Each number is 128 + 24 x the weight over its row's rms, rounded and kept within 0 to 255. Layers, rows and columns count from 0. Numbers have three digits each. The size before them is the row's rms in percent of the matrix's.

# layer 5 MLP up, 384x96, rms 0.135, rows 238-310, columns 0-95
101:111154126115141146097094118084161147090124179140106103160107114107113109113114118104131089145124145130105136104139162102138082127151088121114108103131176161136149121170123124146123127110129131123072098107128107148135100152145153124130119146170125104157078138098138162149171146146144153168
103:112120097127134118140134162161144132136138089097101124120103141133145095093103120112114129141129135135082136120142113160070156097190129131149142177123110125143121136147200120158135169106148118071134127115170127106121086097089151097147114144114146140127108131136143104156133156129090123127
091:130115108126093146098121111126120118100123124091071130147110132117104155110094123147151152074152133086129138144113131161141111149118140133171099141095099107159164104111129100118099113111163090138156130137075143153147119144112172148141099124126111173110134079128150151160141140135110159171
098:151146122116163156110156142130115073099133119164108110138140120132128138127138121113119095086115150162122092128156114102140083151167144156082117121111111108120128137111149112130113136134177136075103156147091140105080177113115142182147134132136108150144129135153128133118184140140125083161
109:158145108163129118140130096087108112132127121142118168151146140110135119104142083147154125131122126128176157139155163112162107176117081155130144118135132117184107118130119136110102104112098102107118102117123134153175167103076113153116125159097121107148121156067138093128106119160097124125
097:166136111125110116143122124133160117128152151101172098134095132070116094139143098124125129163118115110146149132077104159122118118140097167123106150125115074128120142157139099134154124163104114117139082106168134105160070121088113113120145176139152126151105110092151151136135151146105126165
101:116118123139153101137071081114103139087121111121138097151136104106138092131139133130113084086160165128145148148133184090110138118117125129138083136112169153113110096126129155123105118134134119126154129136168144092140122088105136109166186142147113151120129179130146143162140163102149109113
113:150137154136097151145121114159123130120112126103129102113132140161133139105172128203159166106154108085105160164142089096115128133160129149135139123124122132107054131127181129086154159141101124111145109126159106101103111185140112135124118090126113112140138157114105099131121127120109114144
092:144162140127149145142108123123102160124153145124086095105135165127106091130115142141133131136166121107151100161076124119105135118133105128094146110125183161134115109107131102126108143113118158161110169088101143122132102119173139074090150153147141099078116173119154131116104129106152150169
087:110148104106107099116120137115109143107150132132120149111120110134120139149151110151097102122123126124175173115103109159083104097140162118102151122135135080143113121160145138117139146093129165138112127137184122080146116154108180134153123113155109111123159086076129150066103131111109157155
101:158126134123129115148117128176124130091100151127119082128097103140140148098135162141168173152153144155140141124089115089136134112078117112153099124135153146108094130194140144113186129108105131116107162130112116120147113129101131161123156103091133088120147119113122144142134164100115088169
091:124098123167104135155148114143143116134135086134139119165133118124144142153152097082130122121115091101113130142143140095156160151144142123132084073135130109150154147167148121102093086178144133107143106138145108170150098144119150155108114148079118105119122136161083110189118121141094135131
099:182121113141129119132089147143141111146148132120141111102133109140130083125125087112123125140120077094181115134124110071072089162141135124120132157139158126110088167119134081115116151152146129110161086138150129156126163122120083165101119147116101123167143173128115119150150135135143132118
094:094084131131130132131130134152128160147131064139148092144102065139183078131120095140090104144126173162128116113094136122119150133155137125127135126094152138126159137158121092125110137124140124127104062127162134103117123148137121175141152146128131150135159132083153106130150088113133118112
102:174132118144129139126143135151134137128144106107111135118132157099117124147127120132150096122145126124137131176137118130158146171154074125137146158114136144132074122155162095111119067100101108080129105111142109147114122095183120134093108143141086148147108147123183187123103115128110151096
097:168100110098107158146117150105111120137158096120142152099148094110158136139150115150119145091061196120151127133174142135130140143114124142115131160131115121153158114102104076162154144130137100124184100104119126161135083131135159089123133120120103150121111089145141130112157116134116112108
104:124111127137159139140110077186124152109105126124142118170098096107084123095141152140131143138114162170110127144139113125102110130097101142123071136138157170130177115108127102117095114169167094132128108116129091120149138170113107128114138099133147148092132127149141180118154160157144110133
094:159109121066114107131128153156134113182141161137139143163126164132132130129111148150156153134121084155161094135160133111151112108125109121104096131118144130111131211147117139168131122115126130118121075143134139142107079102114150130132143154099117110137125131139129102171126137132078106075
100:126124068126101143084138088109112059147118160119116135130152163136116135156125106109114074117142184147135104169163167141110128117124099125170127140155152141153148133097093137152087110117148157142117141123100108113113151114115117129130157154107148126129106137104132162160088109148131112149
097:122091146101158102137136130105117139131164158126122090141148141154119131093115138119119122119130145162077088109119095134083114127129181098085130160131164151122149092102175102133119144167128148092108162139140139111107137132148140104087115130141174055133146142124133170141125105126133138122
088:106172142154157090133104177107108096126150127111139098168092140134113110133131135150117135111119125152141103175117155111121158131084182140134080143169137093123132134143144127103099077136143149127110135114130133171134085116116169119134187151114134157108112141131136083122121124103105157110
109:122137157112151158119127131191159107140122155099110156099145122124136152107136107135156138129107168080079134125108137103157142090079108142152131133161144171142080098147133128144127093175161151145142120135084105110117110125140141129113128133074095141153119135155113136155102123130162143162
102:137119125104137128173153109072197160132155123127119144128098116128127073116108103103097157124130103138140117139140127139134139170158129172134102173126127150097165134142100134135120161127150138136138087170135150160104088127091107132130115098154066153140100130141129154145142156111128101126
094:134093138096126123145119186144125116099087092103091153089140124167117103125108120150118174129142122127153167159168137162117147130076131156116121121151085131144113152096127166133125162152138141119131121132095117149099105132144116116086114135100090155095104118152130135102161158111076126126
094:103128108105121124148152064102121103139146125132134146155122143136138161167118142143139080156145136127109114190170144146117078130115099128120164107113082123126137148122146151107102126116148145094051126111152181171150097095116143089148116089134140149124133122128125127134128127144136153125
099:113076132126150094154113106137159144158124109127113087157100161149165113108098123114132088135124145154135119131070186095135125142126144111130130132111137128097116141103143141122134140163128095149138139182149131089124101133102131178130126126114107133147165135113149089098120121098187083143
096:166098136109132152145106096123096135124119119098116108133133129126111135139118152117151165164114121111127140144114125100123140072162149106138147103138147150086079148138159145116116131148097143078123104149146126115139156130110109132113129033147158149120145124149127144096128161107176096177
106:185108094119106123099140088126101071152114123126103140140157139147106119072150118170135190121124131125118165174145148127119143137141144140106156137138119132124156124090117098109127115125144127080144150140124121065123136187066145125090145137137152131135139115119137127144132129141157121148
106:164114091105155130156102131120151113100197126106143125115129170180133151114152105157135131121136136142172076137142095104105168122119139118155076122134167125105116097136121108112142152131133108159153126095120160145107111103095143118174159119118121093129095139118164135113142101100115099135
101:116147123141125152119135104125091156149141152091151103159130131085189113122144117086112093102086127129118150107148141109146117139123177148145160114148134138097103116120167082115133143123139166118165118142185093098127146095143132113122133156134121072117129115103091131155146125135141096171
106:097163132126096106121133140135117169121106120109115132060177120115148131168137121113158137130172101099131135129130118119147155105117204158114119165115123138125135087137101107135144108139167096075135132123101159123133156134137142123141116097140127112083144155086131093136108134125173110164
103:100135175135121119165084164098158105158146094134128158142132145087127100113122096134175113132166163120116139117125093115087124120136150118106125125106113110173130142143155128187093171133127160120101127116116163128097116115132147127116119142148165121155124073154109154121129157149127110079
096:143104156142133130161119106103136116090142129115164105122088125151157122115156170132137143093089128127138092129136139159176105157105122178128154150118121100094078152135135146126157126117162171111157133143135130090161177120129167128109088189117139146123098116127137094124119109143139095124
104:169134123167088119134120126153154091138138136144136110151100165114119091109113078116108153094118106129133167124130101137114135140141169101108160094112116094130116094142155129117107160180116113149147164130154172116101131138173146139073112169090130134123148137116124104124085152129091121132
104:104102098121119106173120113135160133127146109134116128082138158127116111112100093121096128119135133118171137155136116102146136099065115133164129135133166187118147115126132123150155110112116166165111161114144108111094128130126080171104116111139079154122104131112133106083156110111185130147
090:119137145147125121162117119130130101140097119080115160112115118155126133131142108123133120147111095141089127134128121128101138126141152132167140121157169083093130151101174168121104098140117142126169089188125123121141096152099145181136112061143149119132115105130137136101097186159143139099
095:124089148151124141150143135141134105176133110057100109130110159110092100161123086098169081160117124145130153159109108108130145139102175149117150128157121141161128126114132102143098117162114138129139107152128093125110162117137128125117145135108101095114099131125137136164175135179078128122
104:102083116108109146122144092129143125114071127133075176157115111149109111167112143151140147113135106069187143148142148106122126140167126129091109102122155158147101110122132121116098165140135126129110104140120115075118123128125151137118127116093079107105116148119130128139158111126185135162
102:053118132099121113151121137128165123122139148106139153123112137099102145100129140081129126136174142131094116191128075120168131129153158122140174121101099142185123120111137085130131114094107113105107107127110182130145105116148141107142122146164150115131128139137121112115112141176113152155
113:149134113146158106137152124151161132091136183130090113094124105145117144107137115135147128124098169107142141108148142085119105127096124167149126145088127124122110123121159146158092135123107189155116168138125128095118130079090133182110115138123127075095127103100150141107158125141140174118
091:151084066115135134105172129127150131118163102127130127082090100148118122098167157138151110092129081104158097153166159142127140124131139108126109138154147124121130140120131163150175125102110131124149124115088114149168147107143131154112069150118103108145135123069146140112109141131160131113
098:133116120155138145106100141157108172066098147127077125134128109132097114113143152183125135130086157148106139124095163140132148136140102143109142146159159114117136144127103120158178098127103130153136120124111150134116152089127146097113108133132107142092086122171128183108150120147096080135
090:155148112121164116111141078150138144100131135110099100100126156137100135135160181130174096122106160090113145096119112136143133130109137112133114138161140104157155142081143136109134137107121092066154157095098118105122131142125128166141126088150154120072172126146142086128100137125110114140
101:157170121121075138181137104147149107137102142108125160173104106110161101122138161126101146173140100098117123116126124116131131131142140151155091143100117094111092119113136125107129100152137136110112152113191142096175108104130148133188117133121131116144166165101098157120117140089136129134
094:142140108116139139111162111139192080115112077111139184116184114128133125167152103169178108082183134124109152136151166131138119127105135130130128124100097121118125169118105117141122093136127144130136090165148138149147131129132081150118105129118134118110137099105148147138090143139146159129
095:110150152151104090140137111090089132170132111140111112089086121145096116120123117129145160089107171128144157125141101125117141144127145155147172140164115153160124105130148148131127147137157164108143150137135130141137138142126112101135071097105124052102119108117121092102076132121168138106
120:140165132130161066106105125121121108102116132164127132099148117120150105083134108128159138152102127110156146140140167156122132149196119132080101145109157155162151109122111131155143101138136131078146086126119089142137125122126152135117115131100110091118111139162125111079129122133184093143
096:132135128068104158158080157146123150113094140116135100094122122116118134114166153141149164122110159071157095115122115139092108163128115145092142109085159106115159112112159153144132129119106153130159170103131142138127117125116136152166136071160089134097121145137133122090132142107164138124
101:115115112118133088131132147173140137125108155138112101107091127140099126123152164110145151106134093154129095135157119120111156118055110131125147122100134104137165143126090122124121125170092104154127166127076111124119116180176148162110150162108159118106141107141160141118118113107092161092
095:150141083123107188156152123108112120107176130099129175137118085147130159147126110099142155106136096084094170136092149162116128152136110146093100142120158122108134133127144130154141127143135141138155100106129120120119117132132175153146152143171123133126103154115113127136140168115070068128
103:110091138127122096129106162128119140140131138117110162118094138144149102196158075074098181118124113134115141148105134135145150138084121141150094134100115127129110139151170162092132132095113133148100120124112138071167118112076114119149117124135155118136141165121126135119147166116117084130
093:135135116103130149133069138104092183149116124150065140069127158136128175148105094165131144142086144087143121126092096129086157122134131096120143140158120143140131114126125160142140123106137141116120096128138138133134121133121133122104139098165107116095154130159132128170153152163153113077
108:122110117145157125149141160101124174112114135104109170146096108133140106087130155182146124163155096121134134103130143161157157131112116130139137146120152124127157125107183099086154129095110134157152102124136132152096106133115161116124067141134141168108137089145135095114115139087124152075
090:138119147147147140125132156080102127164154136157123141110096096173094099133125140131088132136129100190097086136112128160119128099082116141163158169111138130150131079149120129116103153178110093117118116114128175169153129124136094122114094123114135120100136097087150128121126125118142167127
111:095104190111130135151077140128169122104087103128135142109164120115116138089145144140118127159163173131141121156143178115105140099163152116140130124126100128135097129113153095158147113151103148111106131129143185124112114104151103097147089093113161134146131129103150122182111102103148121123
118:121121148105079149162115115072141121138116121150109172139116124160131135133133122132171121166119109107081139170139155120138147100108084140119162127169146158135071173157105134148123091113128099130121148110136111110122106139122165152117150134119095146131157121101143164088080138108123125086
095:102141117121125137165122150170170169110148104105111129130140136143155121111121123115154167121127109085149168121109137127089123150127119141127146106102120116170151098148115097102120136154132100110100090119139124103129149176103129134179144166175090130161083128117132172150094167125094102106
095:107154151092080195139155156124126115128170128093116132138162132148138141163114127111120132121179117122092098117102141145108161124116119125113162123143128111148147096137089081134110125116138107141124172124115122142146107138132141113155118131062142125122142175137125075119097102159100129175
093:098098101163154119086102124161132170164073100145144127118161127124106135158182106101140150115131098120162129148158129132143187130093119126123113123119121148111094113116147163167121115159169121114124128134149132121077080138112112136122108132127133111107161102148136106104121108090158153158
094:120152118153111110164109115128090125104133124140134191149165105127127134109119098148142183123131138119150175153121134156123147097126136079104115145164146140143125153129095112145178089115121138084139140136106118174137133110126126122123161153129158134088123130142143103091118091100127053138
103:131121148098145139152156123143114119104193135129140142151141086115130168112147162119106110107177135158128095149127149102148123102132140134159142143072124137113146126172082098115111125135109089114123147169129127117107131097084129124128086125148152122106118096063172122153137105097131159131
099:155153131137111134114133146108087136126132136116085122118138114098141143163148162159086144129138111135106085145111150136127152157120077111125120174145147128139163136108061161115076108135108132102112116106107164160121115123091080111129131178132113174140113139135091130140156120170159134132
110:119124136099115122153141129182135165120113144128112133121157137144085126093131097140121105128158121103106130124093131105138150110116084134152149162146117173138079127119158083151138095125100158125104135123118107131128150157130139120126118160115086116084175116149111151101082148109195171137
089:096106129135098107144098160098116116126140114095093195098137128122151129150132120131115126132089103123110139127118132135087144115127168144131094139128102113190079124142141169149136107132130158117085141151159120156162107102130122139142143102145107140123153094100128138088138174112166088088
098:120115119083135158132147115105159143079133157150124136137156151131136090140112129147128121125134171123116155141112116133137115165099132158131129082097084092143140115159068166116112112145100115100071116156129183117118137127113138086122141111164146104105130102152136114123151128196146119130
090:141129152096113156095116114104128185138139116141111140222125118157115086070131155135182097134151126160139113154119144135144149134136185086119146115096103133133092113148143128139103129143091104149126114130119143146104138147119092151114142117152119127083149096111116140110139126141136139109
102:158143128117102160128159118162127122145114124126124129119126116111105101090151089183074111133121125141154107165129143112160124131126105169140063122106133138139091143121132101138050117105176147181120092109134149130102141123138125110131120145150132112159141158142166131125137079147136151110
090:128143118120169136097103057110116140128110153147146135142137138096195122118125121099143088110145093103141126126180139128116124150112111139143140158169097089133113143133113136118140127106087180127102103122155137135157153119110070106116132147140140138149168122149125155124151183139151097121
092:106114106117127118142136135128120081123145150094139148073126169127121149129126165106117139163101147119124103101129115132088138128110107167161128097113131131134098097173106150113162115126085127146107165098124198111142172118127174133113155145150116094145162125145086133155129144085144156118
093:110133139133146115164121125129111185149152114145099112161133085100147112150130120113113132122151126155164121148134156135108172133122151150129160132107154180138175119079118088123127096152124173088121096125127141108141113129157143113146093098123149106135079087104146181161120112117104099127
095:134158128107080141120110116112116138106177118115085086116096135135142119116136119120130125103146120130150146127081118089112103107166164129132112108127134170169193119139074160157127122164162142127085117097151187113149150133107139135126158104106112127125124160089135117138090129136132144147
088:131110121149112131131134122154167156101161116099133101122084106109116136107111160104152160129133121122133101169143168126142150097122183131100135135107171163118118088101149135134135141139137129102119159132098198121143106153116132141137076098119132163121111129102149130123122098158125059165
098:135155116134110103145094109174128167102134103146164180122190138140145123140163101099164136129149103113133108161101133107130149104141144136128120168119131130092130125152159118113121066126132090094132110099152148092130136133129088138107156128178124167072149117113135116140138141102116150142
# layer 5 MLP down (transposed), 384x96, rms 0.12, rows 238-309, columns 0-95
103:136140132126128128132138124117125106090116128096103153135138133090172163120173127124130141119141098106119159146120086153130185127131190119123164138103078095112120152116133134120123100119124129117201162161132146129129111106125113157102122092083116103123182156124132122073127139147127110103
103:108127158154126084072151117119130115126104160116125180121110159137107133119129127151122126120138151116120112188108150121157105135150138107121135101124091131102131096108120138121089145139152152160147147128115132145100098114086120157141111150133125114081149126140116111157114180210170109100
084:119126148120136119145118174086104118138159100155107128160120147138144129113133116098149092163127132083112095156120114123124131149112122130102170160114129178091140140126122148139157127139123118120117115127126166114182153139146122144144158124085175092130138121139109110108159085103122095043
105:112140104140073131123123138155099081088144140144127151119184100095129120075100124156106121163082131127146122156156170110143177169161119111107143133138107082119123147142114145082133161111116124104109129136119127121112138121175152142107119156141126130139147167112157093155127125116101156113
104:098099098062136133122130134120122161091101087108099157129136143131102117134123148087113101137137152092178124165102136098136122096137154122172132134131124128064151145167085118123170109140125131132146099148108153128130155127162153116174146123151149140133142132130084136143152087131158135115
094:068130106106101112156157151156162096113125095112133126129132107179128141116099134133164111084104119147117096090133178125119114114118128100160133124161171144135106142096153149109131138103152111131135175124078126124100124161136149134145145066135114154099122187119136129123146123097123132141
100:134155102118124157134113150120151152104062119137096131092162171111086168137112157146171094101144155062117116116122116120135111101132112126150151138117139088150120134100114088166121137087105163160163129127105170138151133158128125134113149104103140124116096126162126117128122127169157129143
123:152108143139100152162146118089131139165160123113094138118093114132155166156163099139124180157175126116193140157087127099127135139121131122138123109144112147098069127109137117128127122138122108129116069105145113136126109164106143139137156098132145109133161157093130118112117143065124143111
088:097120081169114138108134131104139092106158070122159149150165106100149170141121134131114122122137109152124173101178128121157123127129117138121093139137082107147122139156135112158131149142140096110127117160137117145110148119094075152156119148132085145125160105112139130153124162148115094068
088:142150142116111122114150148129140145100114150105160091153142094151099105106078131106169121132112092138084153130123147104149146155118110139135113120125156162118118147072111125184145108112117130103113172120104131148178130156107095101123140091086151150138095171133133117137124134147107184141
104:149133125116102119093129100099141098180104132100145151105152136119124137138121102103157142078134119083149115105105118106117156169128176082133122077104151123134159110127116166159111075098155108136123168151099146115128149142134135148130144094141159149166167166142103113141127141151134125103
093:114103109114191112128168121124111116072129143120140192119148134135138113137120123114127115142104154095120117140106119123120145181123155138133128115135121134136102114145104121162110143095173188144111132133084136093149112104166136101121162112179102124088150155106108140121161095111090153124
111:118086104120160120145123144161108161118081170119153100123100139115120109154123122144138114131122120135095133125151128137118158141109105162147111094149116118120163109140183149127126152125105044134099089142147151154145090104163121142143100146155119124089121100124146169166090110165125129119
099:093155151145159073105113142102126155096145119127128136119141087104152074118137131140155137083121082081131116148116127142117130172165170133116165127131068191097110108119154126091125112102114151118113117129106144159135155092144130155122149140138156139108141130119112111134137116136161146156
130:144154113130127079153111129127163179139141101125150110122137146108156114159132115156164151176104151163108118139119140107073138123100107118128097147127142126105158163112121086097130154085110096097147129062138163128120114147102130141109109133158096126090133123110126117163129097131134103175
089:106123159177107103125114107150127103137174185134189150114134153135152154098131125076131081110131135105109094084131130122165138081089133135117153142134083139093131110165159099088163145141098142129120124137123143110171118119153105126116153126123134109129155146155126105111107102121126113130
107:130150205120119124134156145114112152118143126118136156106100162152128121095124130138130109146102141101102138124132116130169093131121154111102170136115114117172170120120130127188125142150158101121106102135086180149122166090128128156119109140109127142142093082110089128072130135143129146097
096:116163177157114111137072143125138155099139093160071128127116109183136138119124150096130136136104163077105118104119134144157140113140160114113089121107145083169122129135181108109094124131135090127130177100137149137114115116132139119135157090154119121108109155116146157119127145151165137130
101:147155127111095116113123154101110130130111113161112107141109145097158131065111146158120175149079109126156147117114138134118148142115165107109140138122149123135148145114175107160131138112129083170085137151155130052173100164116154140122144116133145101123139154111150083139135123131094129125
094:178135128159074102145128131106147117126105103122114122107172150076167118141115116095154154117148122097163134118129130144137126163117109134165132115118102108121130108154113162061143076104138102149138099141150130150110088120149147144163098105151163146133093122116117112131147124156181136140
095:152091117117087123112137137140100150130119132180122120142141135150138156114110099123110112147145135086136087149144115146152148192155116153153127097134135156116107129108131117108168129105114107129096115125155118099119158158093106176137111116159140118090130093106060162113166133162169137114
137:136133130155168105149073102152169154114089162142081123159129124143134166138170125149155110122153174157097150114132132083127116104095113165131133147144135116117130053136143120129103130113147137140142150158149093132123123081133109124103125104115108123118163106150105092133122109118124110174
092:137181155134149139077158123105109168097058152106144098175123111145121093140122135125132117152138073144146143146112095112116106155188150095122143118129067116118139114137103173135131140118116101116142130109140140128172133148145113153146129132099169109129132133127099137111113130104103122141
091:141145142148134103086145098110156154134132149180145159095078135080135158121118113120142099143127118118146095121166143099146131135117153108135170127112150160140119142101124102119122102098084139166176152100155098089183118110105106156142137134105126121119098159082149122131131096148107123128
095:130101143142138161113114176143140182149136095162099130104097142088093134097128129145140140110137149131150114135130112145127116136097118131112154142081147162128126080118146125148121117142108128149100095170120089156114138120193154106189158148067136113098108118122143129132119122130087119147
100:120180144125108120130132119133149126138131114139148111112168137156168131107131113104167084146102113121139102130118113139154120133145114126133092108127133137030134147123161137134082153130157105153145144109088127115111126144099123150149158141204111087110098138091142117135160111125156122149
097:144138160105108117117122153148136066170160148142149164147136123124097135126102145157132152126096118126100101100158074147132136126131070158118168120146136093125138140154109114110154145162115084173144129135114119144158115135142148123134109163121134154141079094152108092117103167136130085123
106:137144160148147117149162108158154089108092144119183104144145108175150137069148122097142116127134116147117129136093134111143138112150156128158132110131146131094127089119160123097153086143153104138121119087136140102134075130134153104130147075143135143158075142108151125089136145087146126122
108:161147093148113135163158163138133148109117112122087132175131112145123110096153158108129106129173147135126153104110141128178122125132168137153095140139138115145120131128119069131158144175082148097116094120130103144109143170137164107117107072138158118113145094129122102131096129085140097116
086:075117133094137127139137180121115133133119111153109150092134147154118102104100180141141159130126138106154121111140061154101116106155118189103123123124101112144144120100105198153129128138126079139125128135117171159128085129162164130110116117118119143103120144129139139094155122132164130107
097:130103095139144136155124130114139094139167114117157102170130126139109093092135122131111122111109155116128119118133167118115110129141063127149130101146165077116120185090141106066120154130148156163126169129117077158171142134112125104171163148134118142150150124125127089120158122135122111140
104:143124165177152136069124120107151115155140165131191144112168148110128135125120119152154162150081123138095108140164121114122152156131079098154113110113093145125138108130145131081091149129125090126163111108126126115124087144108101093115146141145108120133099090131103134137131160128132156091
089:126130139129135092136087097104117111169188126123144172145152160110147149108099177070134135150132131084148126105103124133137144132145131088101131126086135135173177108139085113153124159126078150149119135118124126092110111091134133116126123110119124125168122157148115117128167147140168138102
116:139096094135133154122153138106129106147169164116097143155154125118154110107163136161119158108125095112151122101119122099102121154183114108098143094150117092125168150122113132104079144117081119148172087151109099105153173169165135142116136120107129136156142131114101140151098098113153115135
098:094144123130135163149115157140092142094130118099105153076174139171136112113155106143126135120127133143120182115125121112086092109152136093130123123162173128152153123146134128110085129117147115096095168096115158136134088150077108113171164144136151118127154118120152103176122117128127109104
081:158141126117152128108157159120122135153070132122127140146143127173130101117141101139102102113099113134158083146071125164108114138151150159132128134117121152138102109093118103132149100118179137157128093145103094156148147109162122160142123135132113127108074157137125136119175072124098171114
092:140085132108116133174152151146089108164089131140135144138103067164118130141144102116085146170166156146135138116128133115136123118132092153105120102138095092125126155154099108129147129078161121122128126115124142157159144119151115136078160106146168124147155137084162126085133108131102152108
106:112113139108107108133126145146090127096100131130175132136098178156163093130182146134146107146108140140128104111168103087157122181105165130125152087141146142103141138128134124102101107138134134157136134157110131110137099139120102143103100130195113143144128160112111118095096141137170126079
096:142117090110110152103114180145118119111132127140099147116151122099126145117118127126138118113145155119143094098151132142114122125111101192149114122140128126120109168146136195163100138150128143106128110113070105111146187162105129124128125140118156094146119113131120170078140101075137124077
137:147079090160142110163136156157153108110144122183112140118173108128113111109137133140141129106080098117098168095148148090044112128107142140131160099123102120146137117143136111130123150125130164105124150091104117137126170103084134137125121136162135114137148167167112135147141134146115117141
086:110193146116127147112173155118124135113139151114155158157157139056136124123120092142110143137142113083079170077075073136136129101106142117127121121112136126140104149101135137133117141151133137144143125161125112144111097173141116110154151126140144112120109119162140132150125096154107088157
095:119132158122124093168138106086147118143146132130129110091107121120130141120108116068127125109139134076100104153115156143119116133125149136128115167110130140108131128118112135128127155157111138129133156147136134106101088103187168150120193110138135143133211141101083081132132093147134119116
093:134114104132127148118096109090179182168148108166144093153124145108149113135092127126112135134137109126117093143191139130147128091119108107162116119132101106160090131124115142135135121172124121114120192107105154153096143147122166153115161144117108109130107103106072132141131138128176135122
101:147144083126145107110114160123130164111167142137095122113142105137117136118157156099127150126130141145107105135083148140132138132144136103131162148082123082117100133130177125134117117118142148158146180136119111109095110114123152148073158097116079116109149174115159177125152122115069149109
089:138141096113111116149126164098120183140154150161153138166158128118129122168116090106145101121127112123148094123124130145158109121129131099111120112106141111118109135065145132124158128109123083127133175085117091130137176116131115133130150080139166114139128195128127129086120130157103079136
088:146150125109159136111104127128145110114079121117119149168104164110119149137156156136084132128170124147119082122106098136129142154137184134116091104123149103091184122144093118155119116164145124152108146143138123110065102108150107135113121139096118139174126087142122164134129142156159101097
115:117103110146109133167142112172135100136103147140103096155119128125148153156132157148127157120146132100152154109083068104097125115094115123164142125156131123144134148139135120108070106120116114139113114143157147129098162125157184171095099127161171144089117122110161146150103128127104091112
103:122085145155132078087133092131113130158137145148118158126083118126158115154132102098131111158156111173093173145166121131156154135158134092142157125121109156172120112146130118103118123141158112134155136159140104130117101123109094101142133112108135107146120151100121156121057110110109134180
098:165086144139112153135151096130085157105147139144110153113107154151152128129092113134110159141150118112135154113120107150118155124107165098141149145140134169144083090117123109121139100111135159165124132128099191147119130083160092123149128161168142137115139070109100117093127105130154097103
097:109117135115147103150161118118168160157131106099148081111086123090134062106149110143133153168128129076140076126117105097148146132120131098156141149092129163127105116085133173140144162143134109128116130137123128145143124112149141108151098133156133138160154095143119145149098116140126189145
090:148162188116089105146142087154095169116138144150180111124146126127182163102074150158137132107118161131159110130111119159150104128117148118133130129154101129112132075105151130145127117126084110128106103114102102111136148141136129094142111136109100156142104112167124104099146096111090140125
089:098142100180114103108174182102134113136149110114124157177146128140121127114092157105111103125146117103116128142076112161185104138115105186126114137130089122103158115106122129134157100135153112139102151104122137109165101125140145130134150173144143123162081138123125133086140127142121135094
112:162112129141129093150132197128123123095143126118149131120157116076124106109121103154087136121135139138105115143119144113078141136123101126136139160145180103148120118129140153075159134125158137118107079067111085124128103159116131164166152159170134151127127129125114095114160149120108105118
085:130133103109133131150119148137141133163091187122123099160115108146171145124130131126155175138071135097118084141115141150181103162138084147100115119109098149102102142122130147124154100093184122160143130127142111097116101122125124161125149143120163118084151100118117111121162113090116104133
126:135149102132149138149134110149152123106093154124156167133119111102106097160137121119143121100148153149142131131160076105140110153174123135146111118109121130118124093126157112122140101125145098145189104112117133121162138161114128093150095098146100126190047110123133154165132096125107106124
123:165120146119093136159098082085126147156122136172153146126124172165139111178105112114115111118137134145112112139156166091115129149127121100147093158155153126129157132114095151097099059137114128096145136120142071141147139139117157169148136132101123132137110146120124114160120111131121143074
089:159131090136161106106146074116114129096118116114195119144102141093107088126133126112165089132138130123106103139110125131163177126164136118151142177132143125138137124112119156119131121132117164155156177112099148155150112089143126108130098111109146153082118158131089100141121111121176156132
089:152117109161147095108128098120135119138089116138142137132140147122117095093151087104115154125075154133160128146150169133117112140148120127117120178132154128123131153121183160095149136164104118088107083133155136103088117129128133128099127117177105163133131078124153177154168119117126114095
099:145125146110133132085144095117156099163109085138129159109132104163102060095123141129103108112132104108113076085155146147130133155116125180137153111123110132100114145157115125138161155141117117149122166101123128135125072136149116119102118112175142124131166143135148179148120141095105145158
088:127101128129142149111147135153153120131130115083155085121135140158133160141118159114147071151105120132082112109110106105138115176129102168133154061133092149143135124114155144126099149128126131147131104133142097116119112102109118140109113087140128131196130123118134140151197144127123176097
103:128175100156119134169137137155122148162126155139117140130112111082129121129151160143114139083121116113136127111093161121099105097135125109112124135095124144133139132147121157139075139127076155153137176117125102120111153069155153117118129115111132118102188119090145094137139160189150125105
102:102105109083162159125123142135134123131113154106107119104117168130131118124142073129147133134137168170173136114124116166164099078136147172127113117117118106133075098101142115130170140120150099162185124115125069149104115125139103144111157114125146104135134124138166138114147115141085099129
119:137144157125094075097152093139191126173102152130129157106113154146116125137172093111136143156144113138077146125140131140131113133120140094136158077139122091077140111128157130104102123111092145086163137120159131156135133130084194106128117128118147139140139143132125108123115118131133104161
088:134116138151115121127094143139121161122103131125091134111134102189130175089128105141129157117130096085158093143103151130124121192125127118126116142100123162076124105130145119147088145116117087141119126132114170099100115138162117126119132177128156116133126163119153113141207108106119128119
094:132142137133118132155130154112113107125104098122163138120100159132122125144138101109095153144094112138170096114136134134138099100145113148112129174152144148101145128107159107132149115128083133120165120104138119115120091129161146177162129117098102106089169149125091152122167138046124180137
098:134140106155138126140188144135143086119111156132105100090160098104125142167123132094133141146102126115139169098124134115129113166125110148150067181129114128098127161069113111102111117114164160148140136123098136144111110124148136152142127147114169126135107126130117111164163077079120139135
102:140138141123107123123138129115089164154132152142107117114157155140126115145114121097133148092098112162154052130134145126122145137095093149073121176129149161122154155114101125114143103163111140168105131096139131105125144138117149182106101133173123118123173120128092098089169133135108116104
092:132115129129106154142144184116166096138153106114072129129081112158105155109116135126108159161115127097135135151093103162185101163121133161127105132138152154114138109106152097127123151121153130156102143133117119124089107157135156173117116068156106088133096115093148137147109133119138137130
112:136105144116111105105175128137130163158091193124140125136130124107094054126126107158137101129129089141083170117083132120145106158126163172104102141152159133173178172101092126138099155130119125114125118144113128128135130108121136144139137107143131151141128113109123105109147114134130086151
089:136131081122134108076144145147134132161105123151142130155133145154148111153132087112179141112113088125141121117061122148152117119140187136110134091182068137117102158114112156124129120150097140134124175127110145114113131117161116153158123169089130171166129106137103128131125131124128125120
094:130148086114128151129082126122141135149137094093155129138135136111098162095118166127137111107135133131090133137140106126154164153112108125114135157145103151142094154123108145099157123060111120139125198128096130145150056138169133115121109132119122103120084131164150157136140134167165122134
087:146161089131135127145137119115091161118107129141132171134170140130113092133140068114141111117136079119134125100139157095153070178130098123130108120171118114162109112131108140108067159105121152117165131103122093141143152109146161109103157186130135110152146152131137152117133117123128145107